Each number is 128 + 32 x the weight over the matrix's rms, rounded and kept within 0 to 255. Layers, rows and columns count from 0. Numbers have three digits each.

# layer 10 attention query, 160x160, rms 0.0953, rows 42-62, columns 0-159
125123117125065094086155148107184133128126161124127125126135132164144154120145140151114160179131128133102134090103107105192108131110077103141084176093173125145083082122176166146114157120095114154131136167090135168121100132112168137137091198141121141059065085128165167132126141141146111136160090126164144106139140097126057138165080174111090106108121116117151128123121123154123149154188093113090137116156146153119203112152155149148196086135096147176158116087159086092110122117127108
120124118125101132098111169106108188128136142118171116068135104076177056106119072139166106122156092125146096141074140076118112229133118181141111132160126149085127167141194089141118138149158164108143139155112126117167142186053139114126123119103172107088105136114149121116107076171102122131098093113174133103119157112091103085117152178142055148129184127076089103115097113136100157141092120208086105124153118093147121131198136132145162149147160120104153111153160132071154070110113103
072126127172109129157123155096143151134144121145145101174053098128129115129149127161094116147175077108112111122193162152108095139103132136106072069127145145154126145130118081095129132164077080106045170153160151120160126171148130078132084128146087146087088099173146157150151159156133153073113107100140155134132081097112149111124133129108110147088119124074085113160123120103107128159110131093102144142072176189157068140135056115166149142129158127125150117115198173101124102169147107
141123120152042134118153138120068183119117060117146145129105067071186077155075125096181122092105221128124120100070156152121125085077126100128202085158105101146181196099119109147127113081157161158146122175167066102152123134118164125155134154122116143173191152182130078096070112079118148124114131170142086094163093126140092155106129190125138181140161086138111095144102149121077108122091121178159115168136127129156143108133127182152152145052131114148129129153087095137141110122125140
084126136185132159125198102158125102144142121107102113109134063109128133130138062061140114121161127169121096121099095101126179099113142162158130164103140107109122120184106111141133117142148107162151122093094105094104091169102102126088194096156123130184155145127083146147093112153110103099133117174125122172153151084018184145095167162142122147134174141184174109147091162147146095151110128133130204140163064133124065143141157131115137145093121164143125143144141103075138131136057104
105135122145109145160175164106122085183073096096122126163117053195148164162187126108135187130107152077127145070146136142085127146135180116116193063167096105163156200133105165125124120149106052161165113110154083094143146159114190087131108071143152122156144137148126093133144100165039104104109074137163150159129113126150162187098211140130122125084152158089114134122146175097121161129125141168157108193158119094071127077153143131059160125103131109119097101190166122116139072098071155
130178078130159195160141126181094112121164166112139061099120142183162137063123163140195108117135092098107084138162125085110150150150142094114137152136076138133153157077110073155111155123123122122100142112147088123084116120130081150135130108114159171156114125128107083172143078114145098171137142147107071177097148104117147147091159129112144155178116086108147065103129113091138132177112198109125130141077033123138132177121134132151155153130122093134094145097132102153087143138168158
137151097119136165168158129148110122079118168110114091149144169153137113128119170115060105121146153142163156113121170101108126159130110119139161110111125150125148131103146183106081139137090185149146168092090121151144096141117159101128103139125120094136170120120108100086094137186135135165071105127100167080169162121075135138079064080140162128141141110145168155151173102122109108126091106111167169125131116129127146149138096157203112102137167131145101132123160143116135054118126138
152100154148106112132130105126032131147172108163158125149179112182169101109154101149167158070116109107085140145122165121098193156166166116097173157115138126117103122143112067136150146115174144101110131137175116128117129069121116159154137105089151160136059196175138114111183107151119114100099160094124123162136152149121192107145158079112103138150146118165103115147074149157127152189158131125111106123110109144081111083114137118185144150128083149133142133132096140123090172135108092
122169096117139157174131151097111160092147177136094114139126142185101070086119159170103076092129122120155151110154167108102142100132105122053146106108111123056151205106143142131063180163128160111132158106114136153137068112116119138162121098122193085108142090175088104092144120160128152122055151092115110098188119137128137119108079059130128146122121098127130089131110130140087115127048167130216146127104106114090198146108135124144149143099160121101094167105140138163173134133165161
190088105123191157171131129187143093125113098193093100129127081050102134063138143157101125186103162137108118189091168095067182116109129111115155106113131133105122083103136144102103108087120175051209179133080192153124129117101137102136105093171078069155128116143073055182106164190130114173182102118137133078129155163165151135109132073085113130164152098145195080120172079107147136162139165107147172095111090092076137146165166148163130104154188129157144103177151104135099073107167117
147193116105190139152135096148131068107099107145136097125116107144140115083134128111107133164128099125101132137136148090160164110140125090122121162116113136057178120164122144217101084161079150164122139188102140196093091137134179134146159102108108116163067107116125137156162121211109109132184161104115096118185183127118135151167151096145135128129139144141154093106137120126056134140119133174141155077083124127104164129140122090137132113159111161146084091153114132134138115154135128
125169130109181103144113160134138140112070067085111079094157113156136146073135169135102124141110144135089155141108113157138145121165098109146131134178137130127135131144186160146102136113116165126161097138088117139118111112136149128089152102145116123121132084114133113143146108184118155129133147120132152160143128116161128134166132154148084122098160136102138107106129098134110113102135137151114162125122123077142124116140162119137151126101134125141093117172162167156116167100136126
116117136163103132113161166144108087118088141143121136111125124091141130164162178118140126149176115147132149111189086195102150133139125168118113045171132114168136107120152198059132121134113132097169171127145109026208131156092116123081106133099163143132176069176115129135121132109138143138128089177156125114063047133136141108095134117139133131144092118118119127160098141108148127082097150119166099164169141144141101100163117156129138165093161106123148106165138154113156130133094163
146128134123136133144112090140112088136130088139096128104111117127166151125133139212115117132143154122125106144083155149144126206152157054118136154149140136125093097110118114132120164130116127120152125072042132185095112096151140110071144121179103121161138163124129117118101166182123132147110142157157134153138122149139077124123145147159119131106131087117144136137133086136130110106147146141147156069125104106109140110090133133091115095159124160134134108131102134121094166129120108
129165124158151124170085161120156136116060119143084099183122098145118132123094133139066090096122146097185140125134138065159116107193055045118087092131088071164118136125113128091083118149163208149149143127085143129133163114099116095071081154109137109098119131138169089171087144158197155148107085128093096154102152090135101125082125112186093127069135114096130135096158115135116076127096155130158159102153159128154217073139174128124142137126122117128135192134146098146150120073144091
112134123053103098123132139129112109146155106122167123121100138108109119119059124172092142155151082160152099145153091089119105105146113140159096133085135144139161138109160086078165197116085125107105148081139083173125114120161106111121114161153152091070146159166116134149095133067126169154169116138111150111118167156191141118141145122160155142124180149120084093131121139165156141094126118138154165114086136148110194125172114153068093148073090128172134093069109111125107097057163155
122068160175132170129172172174108164115144100128167109177133137158113167153162130102146136139120171129139125049139137175087216097137116134132194080107148126139118222153114169107147094089126126113124141125106096084133150101131085052158154135134160165155175047098133123086099140097125138129148128130095091100186125095101142105120069114118103193131144138150127110155137199150156140129128167120068117220190127115140115098078163092137088167099154044139135092146138126091125097106114146
132099116077096152131150140162126146102076136062150156103130159186079142147111138110102109163181089115154162091119160082146149145116106142147086125127138175139168153101080119078149193119108167121086145115154094145140084134128090158145072145103158154092111133114144158125110103105099156094080136147132150132144139116143169109124133141117143133167108170116136170120102202081093170146154114100182145103174182164136119126108109106064076090135100151101144102120156180104115119105128185
106182110144123111126059170068169087142126077158083141133166095158141174083198141159117126108046115084111122146130089151075131182139103134144158126158115144143124110143139161122141082130160090105184119140141163085110136093091109050150167091117127130161118121105137084094139143097144122150147158106187117132045086126148152142091102097173073102071168146148106144124113058133150137168176129187136105125127122141115150135108095098127137152135171140144142130134162082139070152175131151
162107110140193120104118151136140124109165116126101142112128072119130146106113111141153067129093123167129097073158133137147088148094143127127147119145167118105090146167148133116138143154131059137134116111145184191168071090168104091106147148147180116169107091140164116104131103078162119143163098118161128169152114147109155141138098164140135109113120120135117097168129119194122088087145172124127144103137076122123157146087214183130161099094093108131088127119091158093100148139134046
# layer 10 attention key, 160x160, rms 0.0935, rows 42-61, columns 0-159
211081199159103107152083090163122131144159121142170135155095130109139135086136152105111102166095149082127099151116155103101088136144117130121132137129183126202104110120089084101160070119054105140147103140141079137130160121118164120091133125142132120142081153106115137095149162102147138165138153150112037147095114162154130095100161141092122114093143119097115140144177106153190128112143136130146149172158073096169093143192159119142125135129131153158122090092114148122160147119119168
149116082150093135133128111140146085173139113169138131133085080103134115123159119078149100142126095148135146089132134148136123142151125103160197131127072145149195088054112120166089118092085090123132136140109129175064181098105148110129090167122150208129143154125104145083093106112089158183124116143142125131101125103125150131135177113138163114122114149137167115135083156094154146090088178123129133116089124141116143140151171140124101151128116141120117127102153160159134136059173237
151114141148151084090145118127105171135097128160068106134182123098162154123162148147170157137098097122110181075131160128124137118133081114110096164159137150083073135144120129103106106179174197096171122187094167147162082112124110123115089150116123060162128174116125131204137100148112115167101136083093106151116122144075126106162154099160156072119123148133161138172080157167094210109182114119144125118140102093154133079055126188133096093126121115083100110121181155172176155158115126
122154122153155103175125155087167155161158121149136162160096103171096093120165117139092108129083083113127082082148100124135121119164129090084158109048117118206160103109185153124117137099085089128122137114075174127132139161103114103155155091129093100097163090171136134180093075113066136073153121159172149092091113103148163122130109113136147071161168171182179117093107129139147179146071172130094121108090151172126136143109097121116089161144138107119106129173123125137157163139061128
161148095156061104103125135125089082149113121160114113096115093128098105130108125135138075124118144143143125112166139171090127111072121179112157083174122154105167143105149139122118161110170101132130172140115115132156080117105115094166028136107124180135129106153096115101097089161053148148093165089151112119144168136152123119094084142106175137113141123174119129133132150075130164116138133197218131163113172158115238130169122135142155088083145147063107144089152144101063174110114142
132141099079170152090126180106127059129123104141137139138135155156095058066144177174121166141137033138104130098147116118162176178145132098125143128150142094152113117133229161121132151123128093147151141132076076127141064113124114103087097111141183131119103100119128127153128119099099199117154139118122153105101172084084156146144095118129171077122086160169127092156069129092152133131203161159090199120145162194138215078094133080150064140089141166147120131144145153093127152057124146
136114129164128148119123118128067145071148089152112144179113110088126134115089131119113095074122100102127164124108116124140154105131120096106134117133107114071079112175135123129091156111132132164131089097112142137141135148133113183132098123104111074108139179123139126123157104149128119108099136139134131142112091170124162144114143158122151124128132175102146151112122120133087101144142129174151106116111126133093131149134126180155152153137148117100109166099076162170094065155100101
122147118115161187110089115128099131151125084177101148131135099083099143172116181131155123123163146112161111128060087139130149071125158109177122149139111114118098109112075101181140124146114117114072112109123174159114141105152117148131164119080100159160145142149180076115147130141101098161113183126070126111110118120148142155143182125165130150098131167105144127111101133109104071119044167160126103158056143132082117169077094153077107145120086079110163153168122134174055130132161079
073103085165110132131131137139112159106094135120153129135130141096111099168145153172122132161119088105124158182113140119089125115141126138128164127137132074167146087140168097115111090128158159136149132101122131143145121154117091117155063140161104115093154150156182098164108098071114149141146094112143111161125139196139083122176056085147159105144091087112180109102116204145107125109099149123163154139156164110120131090152143134145105126151159140130085136087085114120111128124142148
075140153151146132125107119144116149102155186123087105147183109113130114149137138127118119114125146110178139112101099134164165146092142095180130144146120152136116135129091151172107128114144140140114135103141141116124116114147108114098200128076125133128142138134150114173108143178136132084115120093095116110109076099090120133092160146176081123090130179135148132097122140139125093147126161143094120136109123117106071101125137183136134153125148100157115147143136098158099150153108054
146077126088066172132093066095096149138165123162182186200059153123125152102081103116147075069108154111094168177157117157142131130161132110153119166094109094101149115140116148114123121132193131126111119161114102135138166133130123177131110140125123128097137191127195168152096131136142175123137116177136130190088113158136084127097092122142152067147081142175126212119162201151126124122112108147149092130122139090157109141130163142095177114126108111112078151161119141125126106172173132
118092105118062084118180126147176133148112149146161210135050103087138111096106128168154139137120162163094069131111155132111085123099169197051134120076126097109129148125113081074162135142132072082123153121104126126155158111066128172172096125175092156120081148165174146076106177039096138118131144108134092115144186200154140140199068130061164078178122087111125133150091157145083131126129140096150093138164168134151129084191137209157152113150108110087176103103136167109143101180114149
146122124122036100107125129106191082177089115171196135141125148116093096184140144116114155118114086163083146116144140121083104154165167170131109131133160107125161178136110103109176077120108090068169089147142173148077135126147178116122103129158118118185136131125066210126160159127095113133158091093122095151144154191146101093182098096125177122139129146109158086195064110110137173121145099097098107117148162140147098127079118070079086096161070154179215090118100137116149115191124134
144107126126126123126091137106123082180102112116106098140190167115113146123137124107155109133136110079190114113177108149194169151160130080139098112157120128129125154166159196110076142101130139134171138128084108067127120118102137135115113140102102127105102111147156117168160039169135164133134122164085121126115145128131049108092118093173175125148103139153117110143106153080173169149140159122190099099151122136104151145090092069085132107131084141107144157145138090095102205129096138
182108143122105137141139117158106102145139047138236160139079085145141085064118057098146147084121124163076110155122130119088156104140144242076136139088122124100125140096108020106181164137123138146057129121189080124160189111084175226126121138174118117169117136082087196106177134117135110146164122154114124165207159176143139050159078124127181155152157099179105093156085122112146168085077154123138134114136073184171132184144090100149144110141110168175129109136097144131168103127226185
136147134134149126144109124130111123155142124122123105101144124117105122170152134126116151114126165101195114135093118128140130149133106144117087173112181106124153132109124128144092133099099126112147127143140130118118150138157148149116144135134112135149121110076128102136157122122085139172156145099124144130108136131134152113093146121116101127095149110092092097134151105120137107076149144144130161118138123166129125136113090124116119169141141122169157167128131087156101121088118136
101128167145141151142120166127162188164139154103073134182094092126154086164064123135140105151179178075138173169135160115149134113098115038077152111089111155109146106110103105142103112151127136147152082117124122136140093128085137142160102128110128106120085189126181138131135177192131131109134100187157155114096109091146157186127142104156136125052136152062140103111134123100101050155125132140111132085140115141080130178101089148180118107178116101155136116093126101153188144074149120
131109134098154171075124134091108092134145182181087123148112167148096114111186148133101132166114057120108130106136064144165126163100154061119138139150105138138141109185178207126137142142165137132157134132138155117160128148104118111132119084104103154057118055147123113217221128103089147085148138114133143123119131161101099173162157104184118063132087165142154165111064130115127141171118114103099152130092179140068117125133153104076112121111158165112094078141160114169109186164122114
158180116194165164138077177132092133153120125112067154113151102159131089186111165103133156182163135114111150120114123154140151145119136053146144148172068146157097157114144105074117137159143183144136165128093113102139105144163122130135156156098109140110103099136125159141159179074131151154107161145100156125106126069115114174102171119115058113088085134108124163099115147138092106120168102094066106141131112063073086113105130156125102096084125062156160101134139130137134024145122138
168087150028163111124127155116177144061108111162187100173098153083112144084076129072175114100135115171140095111153108148164067092152097111146082112104194106108122138168160162144138121137147146152055104120131089159115167135165162119086094106170147124141152112054126103107147128094088127136152118133087156133122128117112084128148196140126132141162152128169112158145141148105136078122138105165170131128128200164188150144135143083123096173189143164137089113148142128167074114099153187